config = dict(
    rope_base=10000.0,
    rope_fraction=1.0,
    parallel_block=True,
    init='normal',
    init_std_up=0.0435,
    decay_shape='sqrt',
    final_lr_fraction=0.0,
    doc_mask=False,
    steps=4081,
    dataset='wikipedia_en',
)
Each number is 128 + 32 x the weight over its row's rms, rounded and kept within 0 to 255. Layers, rows and columns count from 0. Numbers have three digits each. The size before them is the row's rms in percent of the matrix's.

# down: layer 3 MLP down (transposed), 320x128, rms 0.0535, rows 49-83, columns 0-127
# gate: layer 3 MLP gate, 320x128, rms 0.0811, rows 50-84, columns 0-127
# up: layer 3 MLP up, 320x128, rms 0.0696, rows 50-84, columns 0-127
down49 105:084147148210085109192110101118179107178121162111106150087144129159103141174101128150110098091125070144135123073129118072156112115104120146141086129097138181088108150152180147151084056154128071150147088168136130075144143130130133159134107149097112137151154131133139073123192154092156117121152136050198040110096109105127140128127160151138113086102089060113113097097171128122152100152101
gate50 071:142108097130099169148105124081124160122119110071093076185145132149112147110196125100086095135074102201109116194113160145074163112146066066114132138148150118108103088077133143121199117151167173075178118159168098131161119136093126106161140178115147122183095152204089136156139077132175124125142167144177134139152118135088158137180094132153148112132139154133124100140147135069199122105132
up50 077:096109072185107169068119095127136193151139095138098129139153133144070140093076121134159069219129135091093159081079116117106160120126152194133061122141124145140114187147151116143094121128107120152118175139082180117142150114057114076144166137101171146107163126128106135137094113112148140139117149125152156162154155118104123114190070211184134111162146119105122135119133112122202175153163
down50 076:128133138104122129151104184107098155111102121079137115085165104164150125101116104106099131172114080139125152163116129103101132106084067109138062160091164123123045140088141144155149166135153118104131105104115119105193164091129168120162128177094086137152106198119059183155156124111168121086093161093210168185162153097072124158097098169113145082160125167089152062147150096129143147101135
gate51 097:173154165107138138188091109059118088125196128088153067157120097153126195142130185123076139146115064135108151147134147136068148138122115116143159106122120157125128182179140115129130133087189098126131152199160112075116084052094159131160144144073137138094126176057152144154094160142149128160097160145129147136153150106128154060103173073142130129135127138126152155163138134055163167112129
up51 095:116146063130089098143138105104202131124129129180125098154147109154115153153114163078123154140111109093145133143130141109137131157100107120150120159203141130176090103115166103118064104110157161098141155082128152178078127143109181162142146100118121108175126120102074181086126120108124202137173080089144121125132130090165166114069074124106023082097109119145127152118111139120169155225089
down51 089:139135131120046177155108144120164153103117096131132068109154132108072182112141113112131124121131064134120148136154153135113101187149177077107151072151144101103119130189185137109141094095156133136121157151104102120051117092071119184145149123057087143147134168113071077126119180130158166131112146169103143106132135139104110133115112096138117192196145186121145129177183084091188141123079
gate52 102:085105058160122088105133126149143152091153135144141142085112114111144070108083131119148092094195109123059187140153163116111136112167098102085155217099177165157163121100145120144107158092121174126108138121117149199062064132130146172158165114156157121170113114167146090105115149126116122089149167103107104166145116132079151195098140149084119130118142186073107144107116122206139118159084
up52 109:116124078181112088120125108153100092154122091040106149109143135133097151115144118136149144127087209172100069126107130128134132143046107145144084096123100079134119159113107142144091127153215073134137139168129073137171132139107145096175111128131120145162119145136119060135162093124101096108144107175086135056105123170130141100117088124178068159115180111181183116098168109093167106078108
down52 108:197080093149128125143139102205137133175062121123136095121131112097147123144110116133155126112102132202076094116091106128120144167104101078161143118133140076133129130081118220146075147057175061166120139138110166161129137140160090122188153084093122176126103133180111126101083110099125077147118115206146103070148106118162190101133092148166100150165115136151157116114158121108153112159115
gate53 103:178169173072104114131172140111118137121147110070117125165120129160143135193116085089195131102146085104094130059155140107169111175163061125092124113132091073041148116175139127106111148124172151116128110119102127071155110101118086129102094074090146132126211101126146150115101111119161093118080178102136131069131135047155135093170156090177124118136112100171141129141111126148093098162123
up53 101:154113178066129168117122132125164137162124089093119086145084159117148147121156064117167085139135182162136143085154070092127171145101131078024113183068125093119176092115113176136129114129151116172124111110166121157159145129140190118120081111148166142114128145102152120070131085123152134117124109148177134041108143105098170059166134139151132113110080135088113140118104092192080095125107
down53 106:141063107102064096157171129132135100117117129158159116153173130129147141123094123092138100138123102158116128145141134202137177140066137129128119036149137156142072146060142099104140182108060157069112161111107135099138155135112060131166141164149121167146119205085114149095140104092165106118141119136133117120110148218106086089121090107200158128118208144083124153126142158107110139101150
gate54 104:115120088205096084116127134125154154175110209092133148141091161112126097133146124118096120067162200164103143143142099070117176107175157090084194127119164114149154174176103143163152098110105094141140120118067108195118055138155065080174172164198141107116127104167156076163151101088105142142098107118146140088134145158160134155136124105099129106176166148146139116161114141133146098137107
up54 096:145117104154087141152143166097111135161094135054106196114099149138120090079144145143081116115152162178119116148084033112104121109166141124155157132123112076168178154159079125115111066108159055164150110102127123160118061165179090092197142089162124084107135183099115092182144111118111099120084090133094162091112198142141135121117122135117129151139137127162137114088090145117173143081091
down54 100:107092118050161187114131159160117087117100131165112124074095101144176125103092146173086076141101129141138111164139146122153130149108142150137101067049098079136147147144161103041112095160169065154124060115121167113104148111096104135132097082165108098142150144175087144114130175107129115117108058109102127080149148157151076102180100093154125169119169161126126142076148139072146172139092
gate55 108:109113123146129047123140147118113159162107123107109092087165134161144142158144136137136204140114125102147120136104161154132083139134172210142113066107113056132154135146093068112075160116128105091121177145133098099230176081138118090138160135123153084136215124148151138138150090126133110133150145094138110160147107129180096133164111104103148110157193114133116158168215140108195105144162
up55 108:167112151089120154193167101132168126083099154160094167154122152181176138149165092155112132143127083154137093137119152174134189098149125132132159129107105116081115147148153088122117086169135134127172109107172148078141163117162195163183164103109118103130091186100056183156230077136123143120109141130145155105112060117072124130171122089112106162109079082112158101114130114095115182148134
down55 106:125207119087169141099084203119103121160155180134167116196148114156104077167114149115091143106144119113076099094140099168099113150153058117107124156121137083086187135150121116160097146115192093135108098112120103121092108171093080110134140076162119152172102085110152171090105153089191105088084085085075139115130154145142126155131148115139121166119172148106172058115139078164154137132156
gate56 103:123124159213076072129144140111146128158081150184133173069123125161124105111097173141129102120124127137066121070135124055157119120140087131120168149089214087175125100153083099148083178106149110162124153155102174178140155140115134120146179208158122169118104085154131123148089116127110143118171120139184144139120125184143140138203148110136110183162142113168141179087128127124175158141120
up56 100:093119054134146125172128143180129153116135098089144129120138110084124177097142050124136171131164146154072149078161154170124151120075146087126121145175131119083125152120119191149114153139144188139097124134128130073111102129057121172134083178091150137118123128118187112143093148129103161147116153121074090099177152114236158121145113086121124042093135126149109144153132166103075072132113
down56 100:105132111134185100190175157148163106123056091136121094113162093127117170086124086121117192118139137147064131108182151171075131143156167085107089168178159110134152164083124142169099106112153130146127157097121118118118101128077120162155119214107148099148095207103144187196137070100138142140142126144131149115156216133118120166143119130119129092165108153136109182134125178114143102103074
gate57 099:113108148138137150119111108125113098135155109103100155116140139067113156137133060124159136089135129181123149088157169131138120127088078148140099101089128120160087157048122103061127146104091110104180122166138158102156113073083093086105123160200101081122147155082107123061051145145149190192152143117216152178121126166108148109110136162175117131156077128130131149089097142183117108093094
up57 106:154150160096106120125109151072102127131109115105121079116106142127121123135111030145174152132145058155065153094140154115118125034129085100145148105102175119128120185058133139161162093137131073142171070119129136101216138125156125124133109125123137074170153146093148152090116128123183084138192154099152090155116148131062090109166082118176089131148073126130145135083134160116111163139161
down57 101:101082149075131070108100179134122146134127129176130116072169088147115111131122043086135137070113069130151202110105130123146118146133084075129129096122104090138095148103127137129097149087140066131151140122084128196160168194096135099161084158113095083116120148101214086092137096115170106150110099053130117146136167141129112074156122162118161114127093093142140136084118145086077109087148
gate58 101:111109121086182115182171119139128125144179136050174096105138152143130138108150155144079168140148087149133106150112139080095043133127150108133133125118121124157094172130101149169159122146131160108065119159122139126135138149070171128076179218115117140084150083161125100136094079136106184140116185126134134163157119149125118152108204109096141123149142176154133136151107141164110092036050
up58 102:155065158101121118174149126090128106147197155113108146186177166154164125129173079080120177055050112142181119165115108131091119110184151131141129081101130152141111100118149126077130142105137138032134144101104133096174066124109171134103128095117152119097148132142116175103146122126192102160109146145154185153115142081208112125083105131164081101112133093156129076172127153129158106121128
down58 107:165094136174105141107168133123160111154147174133127120124206149137120125094168141123124111087136146158169184123076130083030091127167138119130149102161078129123132106153133136139191136105127083016131122111132175101101149083125146110083182115088139141072175123080069067116143117119105143070165085122157085140146111194105163097119147126141118090158091135083150119074130131124135111125097
gate59 085:161143158155138140140087142142176120135124134144138097182111184130135156186103070105171134076127134135160205122150098166114145137137122173053093149106102117100175132111114165097098132128052157134123190140134079085104149166097039123113110114123169074085136165098123108112074135144112172134175128175170184108092119091144113129112092175125091131154173177184131143164143077128147149151106
up59 094:145133086138134103199140117142113086113065189139109127127080096131119110146148132126076187175101173160191109169116084128125160122123134137177196104134110109196182128147070078115135213087189186126144150139176143131151127126096103083133105151142085110170095173138103128105147103120107133129172132073164098132129081165126088138108101161120141103203185156111106129165123145112111148147149
down59 097:127171099164126133155142106144129119107105135190098097160085217123120123149081154094093163216068134090159144202121145142170151136142114170094143122148146140136140114136121145111150151166156139155167146146174208143152132138111086101107139151168159156123078155150189070071137119124115116071117144110166143183133107122197092108136169153078067148160164157160101095143109099159122162147098
gate60 096:123156100171095094072081107147111146092110098192144183155155170158130118121136149097114144137190083116146170107141177139118124126159142113067142132139149068137121123161061153119107084139134167105071114113127112131138127147106149114063141198115164120081085152169098173091138093122122095195160081137129131107082092092224169180129103131155063145149136097088144121148152106111155110157168
up60 096:178169128123134100185126184077159117141153138123142112149178108088152135146150207134068145156172065149150156187130186177110146107130118206139133105114119091153132126189166060086083120115121118120143157127134102139090104121067172142144166141118105126117141240093075087095114138124130157095160153164155158161092091118126116089090120152070155126129105116155135166096142134139152120160146
down60 094:141111074104179135140104095154162140110149123096129111183122175085164161211146157145193122209182109109136159174154190141114108086107065178102154134083102097107100085191130089105095083164100115127160129140132093085145129122085119096156144127159129116104086155142118145119061133115091152184149063198141158156148087102131133134152123111121101146114163158134081168091127121106122166150136
gate61 090:109101167121075079128113154076158133084175149143106088201165133144141146181223127123151153160104106110170130160159128156194160060163124165110134090113078106087114127148140079113119148125170165113172122152127112140132142117126139121090134145134172153071105118130080100093146186154103106171141128116148223142117104109159112149151170097137129088153129115164158154090121075094108189145185
up61 094:141084086146085090170117111084097093096127142127156137107179113166119123116141145135069173092086089204147089213068138134137133121160142156128094158097113134146143112128126108138061157119122140076160154146129088159188187112124158086135134177132170112103068198096102158130111155150102089118155135110154186084157157057131118119118157146134155148112154171102130142076144150074147148177170
down61 094:113083139094186069112181153112099112169170153155127030154182104143094142129128125121120151100096116091152119179129163142131137043108097132176121184102163073156166142118097136087106156173170132097147183178179107155113116100119119120092158150127146130110116131092136061112103193103137094132138128127063124111111115138102040105142151112179135170086091157158147107140096136115149149088118
gate62 127:173158168102094149148167090139159154140164103109134174196107117131133194127119136111167137101129087154170165131175184115098109103156091162106168134069129078136120140182144196137129141076108120089143176166106128088171142091052143144125164139101132179053148125161165117145156141123164130137132161145187145127119109121169125101172113137097141101116111124161171175116193182105174196130156
up62 109:104120067206092096139064093128168105152117137125132119119097173143175084081194108140069115099194151121068063096095102125131147155121161118111169092151121130176160122083067146130078125164150124145171087130124120153109125093115134117139164170141142112166143089178133152103110140113136123115125076136114071094163151113107124151124175060135152133118163178097062115161160096124095067081132
down62 111:116116114190118115123137094148149111124132099116122139094119176210149077162212117074048153125108104134100160092088115096108129134155146126098146123156091136177107124131097181149076165149188095147177130117156144095140093117105122125162172101136158134171120118175158100147089171103160088105073133172130040140130178100181144141136174061138134125161146143095160133161185146129123099086150
gate63 098:144144152074106131117093113143148184120117120191133173185121167102137145136146145108143165120133116056142133163109173153091186145152145118100058143143094127177083158094177111111107165126121162102149135116095127106110117141114121105067146130122113127066156112136110191137102150222109143218123141137205149138085111071199104138090088117092115076173119166142127134118104123179126144089143
up63 098:088152081163137139131073078076111125171108140138096136120200132186118131154116098102147148158146131123149130064153184129142141098125114112145088122168150102191144074156131146119089146149123174121116121101181180207144114118180064139072123142165143098119117173118125171130156159052164133166173129136160119093125096120128133140196145171176114129151141191177102156194158099163107123110103
down63 104:087132082110207137162078054141132141152151106074134157097136165103133149047149065115131127190134156162143154113129122157155112088170144115099127115118129201160140142142095150129139146152116175085139145111146175108153141118140112108093120128132159107107079206126095136103127147072170113151140135170152150161181109143091123122140114123159105102165072092214092190108145144185072145146167
gate64 104:082127073139105060082158076130171133141142092102151087140142116111141191123075129144134143101092124074099133152127118120145096146133149143097170106101173122179109169122125171183094143141141159088113189190150158142152150092134144098153140200198187149178157093138152138132082091141100116064147125079197156122102130109148148090130090093169100118122161132125150126177137155147201086153132
up64 093:052086104149162089082109091079057160179136094080121165169167154109137169120107142152104074087100120062123106157112116090187038134139172152110066075135118145206140105159148119155089087164108128048142128150140136143163175111140161088127134123169140121100112171140149109132111150130145096134132150134113164143105103130114107131135134165179160120089124126088160154149126060164131125158123
down64 101:083081128173151149071107111128095155113086124094102165128181131166083095149105092075103110140080051090153155171139147100112106100107171133112110070133125145173144116128189162108124146169065100084117087161083096153178118074116127152137156108151100119083119129156125127087092089152077114111084162105132096173061106118139110112134158152126118114127152086080088127064139169141046102129119
gate65 094:087062106160144125126093194139156143135055118097168118132077137105100149109105123099144080109168180102153102048133147064140090132100129111077112147143124150148122192080079169186116132120161135131058087109112168142123112143160081155140124166115161150080150105184190126111051119156125179141137110139101211112104094181144113119127158114119117122133136141147123142132121171147140092183106
up65 103:156128156156152094084161089110122125144148090133109102120167096167059154113074096124201148095123078126105224140122120131164072151148143125181142113150202094177083171112161116151147161144085103121135161154103153165104120097124077140130114130144162089111166090151044154128119156090129061106133153138173086152107159107134133114119121201105149141173118170110162145183127096155143107145093
down65 107:086144117146113113078125109128155136103150127174079116150096101090096167188091144187170121083073133118127135113115145105132081102134123119116100102143149107144128191092144107097178174176118123086104150165128069169102127086156135102141136117155161118141149119181117131128090167062110124127156100165097052091201175140148103163139125209139147170121113143168195171092180144188117091108101
gate66 101:123123093143130155086185108124164094143120124127171134184133110127176098142150178123081104091202145195116169139098112141106106120152159102109175105095123092077120078083058121092162096116125121120148158160139094131115104111106112057117134107170127078165128183120212098101107111154097129103101077132065159100073091087108161150168106129162070119108169140160158120087151147105154177104112
up66 083:131074136150152120109078127155128145072145138134122151122123100115170147165123095138173137136107120076102141062100168146098144071074119108136061162134194109145084180129178203133079165094101155129093129065121123157127097092139135186123162182117139171097127101099125174145136146126203097168123089164146140107155118138123126133087180133063161155124148054081141123181147144104126125135181
down66 088:069156113125173125138121093140163128121148149091153111146102128129190097123155173152147104122170136152127109071063131135064124088131099087168043173085173109124124144084129169095096121120131173140123154094113126117122088112099150124161193150144117098134103155099093190104096113191164091121090098093172137152117094143146140141147148145094122098122133063040190119161149129126180201138161
gate67 090:130161125165114135148170073122167201097154061100140130120118128108080201126138127167102131121181133130159135129148114164129134181159089084102167120133150123134093128125162130179097114090088218130103144131139150152119113139130146091144163194084111172131180149175125129155104174147105165188124160090158192104077181113196152112096136099112074100094117094155118188095151140152126164150154
up67 093:154103121117144075105158117119135120158069186093117093112221143171124093156135172158104152133142109099127150115119160160097155090123126193153129098092158105106186100138171141138109084160159060120112128197100094122160102101173101162165160090158106077058147124106142134158180071133141140080175160152205107154144113132087110118105087125136176100136151108131157110178160125095144090111163
down67 097:135077081131165118075102148116151096126112118152152104173177131096135128136130097102116148103066173161127134117120122109155180093122069114128109113112101103109173097130124180105106098155181087191131125163148150157102142054065159077127115109173154119078139128138170126111160096128132136077127157200125136117135108122121124101104075144176139112138180127168189041209149120109164076178144
gate68 090:098142120142097110182093143184115120110043159138161153114090127151158117069129121139104131152120163154135192090087147088170114087101079109148093136168173123180140125092124138154096151142142070170127125158160154184106079176140094159117127123107171113095093110222089135032147112107083145159130116151142102050154156147120093160117183152134126149169140131154116126134109116180106155100103
up68 101:135070104156137152104140105129071169156134138144095136117132215077035149141104066129164101159116090073144095120128138060127095175094104157107125092155137110136120088120086165122120109136100122120113097122046189175119112147179137175119157148130108110146139134136153114105175125083116085114189137133136131132125202167096114113180034112093110144159143116108136121113150192136128132141088
down68 095:126121141149115108161150207158091123100103159109188131140110074243183119195085195101090121153129147089096095142153089160126144108112161181153181137149151113077080161116112119148118161127143111155139132111119082094149142134133136152118139132120127083107171153131172121105120109196170125124152133148067152130128113139087165138111127126096071109142075148196154136155115115148061125099197
gate69 100:139115152201106048145165098121093110136171110171159087072158134084150178156100094127157129115146084138087109118116158169151147085170135137132108143113151091196119110147120111175130122067108121111095139153120112198140082095153108182129170166123143137180139117144144107092097119172118116068145102169154139049066130150092075166147130104083153193138106158093099155155074130139137082131125
up69 087:086144070165149175173133113113166154141077130076086154163122075107100071096113117111155163146194132101133158153146145116110141178088140135065117128138132128084153132096142133119080189154196150158143110110135139122119172148112130113138132180126122109107122098174164178152119141106139124202127109172092119159167137126204151153128076155155121146121189113156130142139244172104085153148150
down69 088:103186104169113076132183151126077145138065155125117123122162147117169147138070081109118178070154126164099140088106177128089134098113171143133132080142131131110112166104086099079126153082149085133198148135172137152143115109136115136178167166132139110113116081085060153091128130095176130101164122198090094161140138119120092102209086096146076114111137139150152180156175073141101098144129
gate70 089:110105147157117098161166109140090101167079124078175147072122113162174104166127094163145098151172138089103144115127129126119104038067102144134126089161174110152152126110135150162128140127178141151088125156187145138124124089137111134156112193196121184158111156118158133094163164114151140077159085140176138078118124176083099178160127133155167156112147122055161161122167096107068156076088
up70 093:133149085088134158082126098111181111072115074195118109114184113098059140119080100147083132119088149147086139116120171182108085156189109189104141133123138098173103137060141121165129117096120138110135120127154080121131099156086091101104181145100127089130188090160146173160134114148127066137122158109088088161095170103132207114109129103094076135173187125140140132113133155112189096144127
down70 093:111074152122100142157157076173108118158083165112154115071157081134133096127115060147142097086096111143125089096153166090138148126116074137135143098127126157149112125141133161129082132170156181143145113103125110191107138112132109109111155159198144129146084148093091121106155173170161150102186133167116206079164110124087091073169103078183130105140071042089158157137157129138123147083171
gate71 068:145142134209076104184098147101073102123100176095151113146076096121127082108093137145115136108097162119143094140152108115140061124107116088072093128109124132168153102052102085140115126109114140124139164101126074148166122155148089165126148117106125125149107195138108046105128137178064093100111087099134124089114032151118135164121173150128153136091131159113106183103148078185139082093139
up71 073:119112148113107087102125124190110096144173143139145167136125117108197120123178145063189109128174135096096182101168130134136141165140123153142105110140139096142178189098131142138109081123076138155117131193104085085158075146182102192124083162133150134182158067143086106082124134170129111137135152108094062136103110115107115169158076149126163181169121111115067143190135137109164164070118
down71 073:120105114128142148141177116132123154129118139121119130150112115127144187069168116068154089085074173141100190067185141114128171149132068121149112120177106125090139110096110172138166132110113147134158086139090129141161151082101103177152137128099121189189100097113145060174158170113198084090122159074055120147114097118135156137169097140140118147179194088135116099188128141140101170085124
gate72 109:177155070123125139124197151137235148106078112072166142117105168148158160128122168150131089144132093135103102186134176167099142140123111178074114116061162085114174122120130118137128172095145120147106141139114080163090162047147112189166133097118180130148179175149130117147140190178156140051101100154138107107112157145162127124105142160124147155091137152148126174129104115098124088145149
up72 111:171152183088111204178164175105146158118099158108133109185123157137154148128132166109080153143101128105169134193140124158139184172180122170136183137076121127044171082117152082084174139146165101133153087122147136082167131129065108159149097086084158133135124170098110121160132165164115153091086174137127145135110100089151126096112099070092160110142100179152119116147118115122138203135124
down72 118:151142218091153167127150122038141169118133088120230123143141149151110094110159112105120134157111153156169151072113058087155113170118117114139162188174082118059135132114102154108149165140146117116121131094112152100199171155113119086175145147119157154180109124099117132087136127197126137175134122150106125123167131121181121161117124127079074084169098135160126095148147180088118102129114
gate73 098:125101131106089101179077153128135140138077160136201079143097125133106091155205090161104150080122119069154122154121132108105153086112082110150094129176149120193088149127188105137059167150092171129100177113142100140157119135110143186136136108142120158143147117101146121063107137150169168139163122130166150109140119134077129138137142131110166162198110126083128147097147086099054160043083
up73 097:107140097150135153083061147181126153142106110190126112134155171058146089128114118095093076095155106106115153110148127129108100081126097158154096135158190086109129118106110083156119116126156171142140167169105091208046105171117099134155098091143134129213087127147122126083187103102142082135072084138130143115125080134047095114104119122167139196124152154090118100115093144140105107103112
down73 097:115146133138109164148188078164133119145086084098145184137090105159151138105108143111111158149131165110119143049109088180110106138096117077141132096159119165133223131099122151094137103112123150070144115067077143133145155099149099110135113116153186123091092124120133165080121106131104160135117129073067103141122137138145107155020152168101145121130238159151132120134121153142154140180178
gate74 092:126091167176127179121112148190106109108154138121109184139115130119120128163092124143125070167201125165079173123138123126169095145060125173108082179136135106138097095076131177135095126099050125133149117161149115122116126138119058175085080143099148128229126143115112097097115107141114132124123127200222156077103145100106115136154098147135104174122123169123115139137095134120153125069088
up74 105:130150093063131114147119136113150115133166097158132138171125162096150140097184106127174122095116169201186066160106123090101174106115163062154092136120127165098073131137123092091155103098145123108137111125052155098056063152093142069151107122128109131135117138150120114110140124140135130182144107121110109139098067130199148083078179126076147117125127072129145093035115119162086101124132
down74 090:243086097155153130115124113127058133120056113157075130177157126159119122116086091124137140118155105179098111098142119105098156130097131123158144143141193117149106108087111100132167181159127114123178169114124122155190158125147120149097131124144132098148121144135160208070171103111096072182137138191192178142170143138112103143114113181094089138152133073158125149155158113135144080173105
gate75 097:126081157157089167155109105130098145105067162181131080071069115125100105105115068149169103167183153147065144045161115094175139085113131080110078148096140137147111151130113124151079144125182135137130122114156108133128136172159115148132185144160131122183127184169144087092155123173165197166115097145121114136128083183104106171174155159123128123152155152096111157133121153140066141075094
up75 114:174110143090183175202116082081099085075166099169134132096137121093141133137103145139100070099134170125093137122137089141143175123146110115137130145142117145168101179126134135204123087129110208106069136160122134125123078159062116070125144125148152160162092130215059103084126162193097136118144121104166117151114099114113186159100107143068103107121186126106126118134134132085141091122137
down75 107:152089158128138183144167127095150103107108092175118124119125122074161136133156075175088149101093115159113087069129117168123075123169132102141097137110082120104191167125113150106164068079166149084098130146150123168116189152167154069135144142139144124088146145140176177134152105130146155170122165030079128127168136154145159187155137195135136136178120094136099108161193125083119174096129
gate76 059:134187162091088113086065108145176135121136186118173127142150139100135094130147198153138117120146124155139137178136194150107140167133076149119074139138113160131151134088173139132136129159150072101161135081109133160104109154126079126167126131142134120139102158108084138076121146138149165138144111176138071098098085081085237123136127147156129042154079177163094157103077128145143179176140
up76 071:124181138039083170156144125134144167120211123129119116135151117153111142146136128157155118060138132141168092132120165152134160126145072116116215105176148159081103123034132149137199123122113128147143100094115144076050105123125125113132103102120204109156136136105184101118191094086142119152103084137105145111157128096114164145183071110154072120090147130166156111085135147114129154123128
down76 068:153196115094091148135133134096141136094168125194202133086137076162119149125117149099090128141130133141089100178096150192147110146141123133194083114144195212131141109108104123116177157096090089157109141101160134147134155151146139113136140112171132104164120174145121135154200168105134070115117134110109156076161175129147101113108112191117103151103166118080153121061149131092186115053165
gate77 093:196136120153121113141209150116175119108151117147143078080129069169173115129126131133138188109143162098068132134150173152102142104099115133162192099103150130101135187141125087171105164124102174103070113116140189144155145137126127103142152164127111126145149110150137139129206084099126125121177119061133102085113161150108120175088125060155130088106165092145152087136148094075149072135211
up77 090:075163103130108067057110050164135119185135101126168159154113136095130127136094137087172100137125168110180138126125114091138132142186068138058135165146155090128117121143108210160090151111128139114096155201113092170121092099090148179092116140127141149162121105129163103157087129108066081106108137154180174124097176145100131121135108121083079104191121153141126165176145133136163097096096
down77 101:165135077148079097152148124073149109113107136129143121077167081131118119154148146152158166125134167108092158095160105114121147196097104154135206106094143120128148139196138112167080139138119153090102134128113185161148173125139144092101114184089103118144157109161152133147205078129151101071116083053149119095086174145065119128103090105131092075055124094133154108104131115077178118138178
gate78 102:070128066174152088105108132114141088077178143138090114100146125147123179107107161115110142119130168132095141155137185127120131133101151083144115136131119116168135094135143094167149154108112201175107159142158207170100131099100123110099092215173117147107125029178130152167082062136125152166135101150117121107108139219159119142096169120114164142111186072132119140159146141126124099163150
up78 088:161196176154144151175179139128160154177131101098112089130099105130144072172148200134146131173140169129109076132184087148123109143120121141105188146158148179127126154127133177135103158125091107113123178189128130114105166112124057128150115158104132100131150131115175131141125189071164148084134126115137142074165125056130171112185155103127125101131089213166136103158137165067100139175105
down78 089:164178086122094056131161164165111154119107160120103116118138132106127094189164207139101142139210115123100154160153140130049117052101182135115086131128102128101103095128134140106145151147164112162155173142080090136135120121114087138141147164132152143131114073068126117174170127132114158127146110222141139089146133153142156183124167066159184127169093142182108111170111111094177125132112
gate79 096:135185083127124088116144107152091154137138108120093134070121156144121086123096164048149162125156105106091127102123087110138170151073059099148113134112093094113189146119132129201103125057173114157078120142092106164087123146191136119157136103113171111144120097133172111097126104156086132068108149141105153071114138108026143115154102151140126135125162189153171139070097145118159171079124
up79 088:087087123172117136174095112171114077098139108109167110193079084092130117108156121178135087136105215160113134121114112130089125086131144129124143092126151174139067121132089142197169153122136157157158123162149157134094129121158072105171130122211102182183075124172134075097144157105144063162132102136117103109157127155140148154125154204140128165141170111142093151084160156192127118163138
down79 096:120131075166141100154123127094167135146116069076128168134123083192175147125138071155115097097172157152116169116134172140076089126169130123101098122139076107140135137108137128166119174098135135122117145135141116134118133157163078136142123097149130136164112162127161144104172098132157077126165102114095097167149111211098146115095202165209041146143168123059110142043192154143129141144135
gate80 120:148147175114134141081168169135160140088147129106192203160150113122152128143080159075129167068174077142149134172119121127091155172129119176098122075131087127112132147131125176131106176041119143053143146149067121124129087072082081146112124111103183127066171090123091128122087128201102166123169185146155130170124130103139128127100101160106105127085156115169132171132131136109127152101111
up80 109:116129123134118190045092151148119112175180143145141142190196143107139105142099160126112151120155086108060096119169153087103144107126102138112076161105090151123157095129162145079137167150131163113130143110116080143124091166061102155144134160133165111122096135081086108134073089121101171115153118144097082180083129113160163128156080206125131118086089060176113128129048086139115110145113
down80 112:138141093132080144079122131073124117145072170134151135113213131114122123118115181141163136155207125139071129082136116130063119103127113120147119090180132162146138123126175152136203083098128150126084165112137106194160143144111107120114095123136184057154150173107153162111143124162085160174121097190138162148094164141165148146098101131177126095129120141117040108136119087143101155117048
gate81 093:105106075120107093128194119159119141172138118068153175128225185084153131118166151128148103198151090102097075152128094153148164138164116139082127097158094144065068092181078149123147131110120123133106099137110085082116120144088164145116127088080111131147131141107143131160166154137146095075102194166091118104093181130137140152139123111084164073117115055104138150080094108122108102097119
up81 100:088081088147106085145080146105138148101186122180122146144123137087102103082136128119134113105136179165147134095102097159134135085083096101159129138169146154166111233038082134138152104089097166147126102118131197172097084161126148131131159153168147142134122096113117140083046132135053159157191122104127106103132162112171178137087131119165125119141126126104119137070118080158090136169111
down81 097:123138134123167130127168153122121076117155107097176141151121155086175099169138127154116115159142104119097079165137161164172193111186114115079147071136096117061200044129197104156149109192159117133158157157181056116148129148156141189094107160092074170117119143133150177119142057114143086120057142114142125145135145150086145133089112158128086133132140087121147123134154124156073130130133
gate82 099:099101134179085097159141125130151106141139110090123097122083123150156121180152157122099184163131081129108155113134137143100155121118085101159150111093107122137115085167138073126107098115221095083120148148108134095150147106140152135204174181172100108157129200055202109113142164124110106098161145105141119072115135201178164166091149097124132132176120185074144172110098100128147123109071
up82 097:136149144161099082140142081091125093128163175166116117093170079131090158116151114170119149085118175146100154075128123158145097107088069109164157140112176137101119054143116133190085155100123115110145107121133163145054093141154164135181113155176139101124118107092087156111139081100105077157163131113155072116128128148185066144077089093121109113149112169098059104192142160170113104074114
down82 096:148162170173162171073106162075124111134091139170133179094145152132101108126106110125086110090176138192134111133106097125126121121101147088131130175120152134181174168119166159139085116088045140096095096076113054150095098117080130116102135114104151103120127130147137130147103149154138168214094206109197150086150165074118116171140158109158124104178124121141108104178155104133131091095176
gate83 083:119101115115126165120160117157164229168147104042125120119133165121098192099103112082183088142161159147174053091073163092119120215132116136123100160109115144141139093140117152118114105118073180109144121103125201106151163105161122081095133154114165158095148097133162152116122140144176171119080152190127126123143139116201135122098169118161138158111155147124091088068143117155118116150141
up83 091:124073112133140093102191171126077138174147156160125105064148110096127106106135140120176124083153148114095076119117111115117078110133148197171103116136155090165107144148121180150085140132129105119128064211133097178138174102166169151112148171151087083126129072173114178133198135075112119172142114109157121166167118124131076139150058061135158153135103103087121100144140112108104083173135
down83 089:156142080159116081108117110092138088102146143182077125125142129107098112137120130113100142082119131090140136152128134123072110047158176145115148082174061145127083152128152168100131070091142095139120129216158130171100103089097164102074105108154102090081143122165108113193127100129098110127158106101101095179066132128162135112169190114130135084139168135128174191216116135118145082122134
gate84 086:122133194160150128135094166190129093121166187178147087101170137128127143161132103117169169095146098115147174156178117156120112111180107186099052172113099087127103109132108207124105107140112174142119117135123123090148104101171126098134087156136215122134141106142108145088030100183082149135099140160203121136100091113157142118136143150090100143135138175092079186149107132126144111139135
up84 086:088138106087132132154161120158168097164184073153138130095119079148099131104082094114152138152158150126096091115059128113125131089159207152139123113184117162159144182073136154107116121143101205146094124162121153128171114102152205124091126154128148134086128092079130156136161156130171135053119137081167108126167141128133151129055174082126084098121132089121136082137187129182089107130074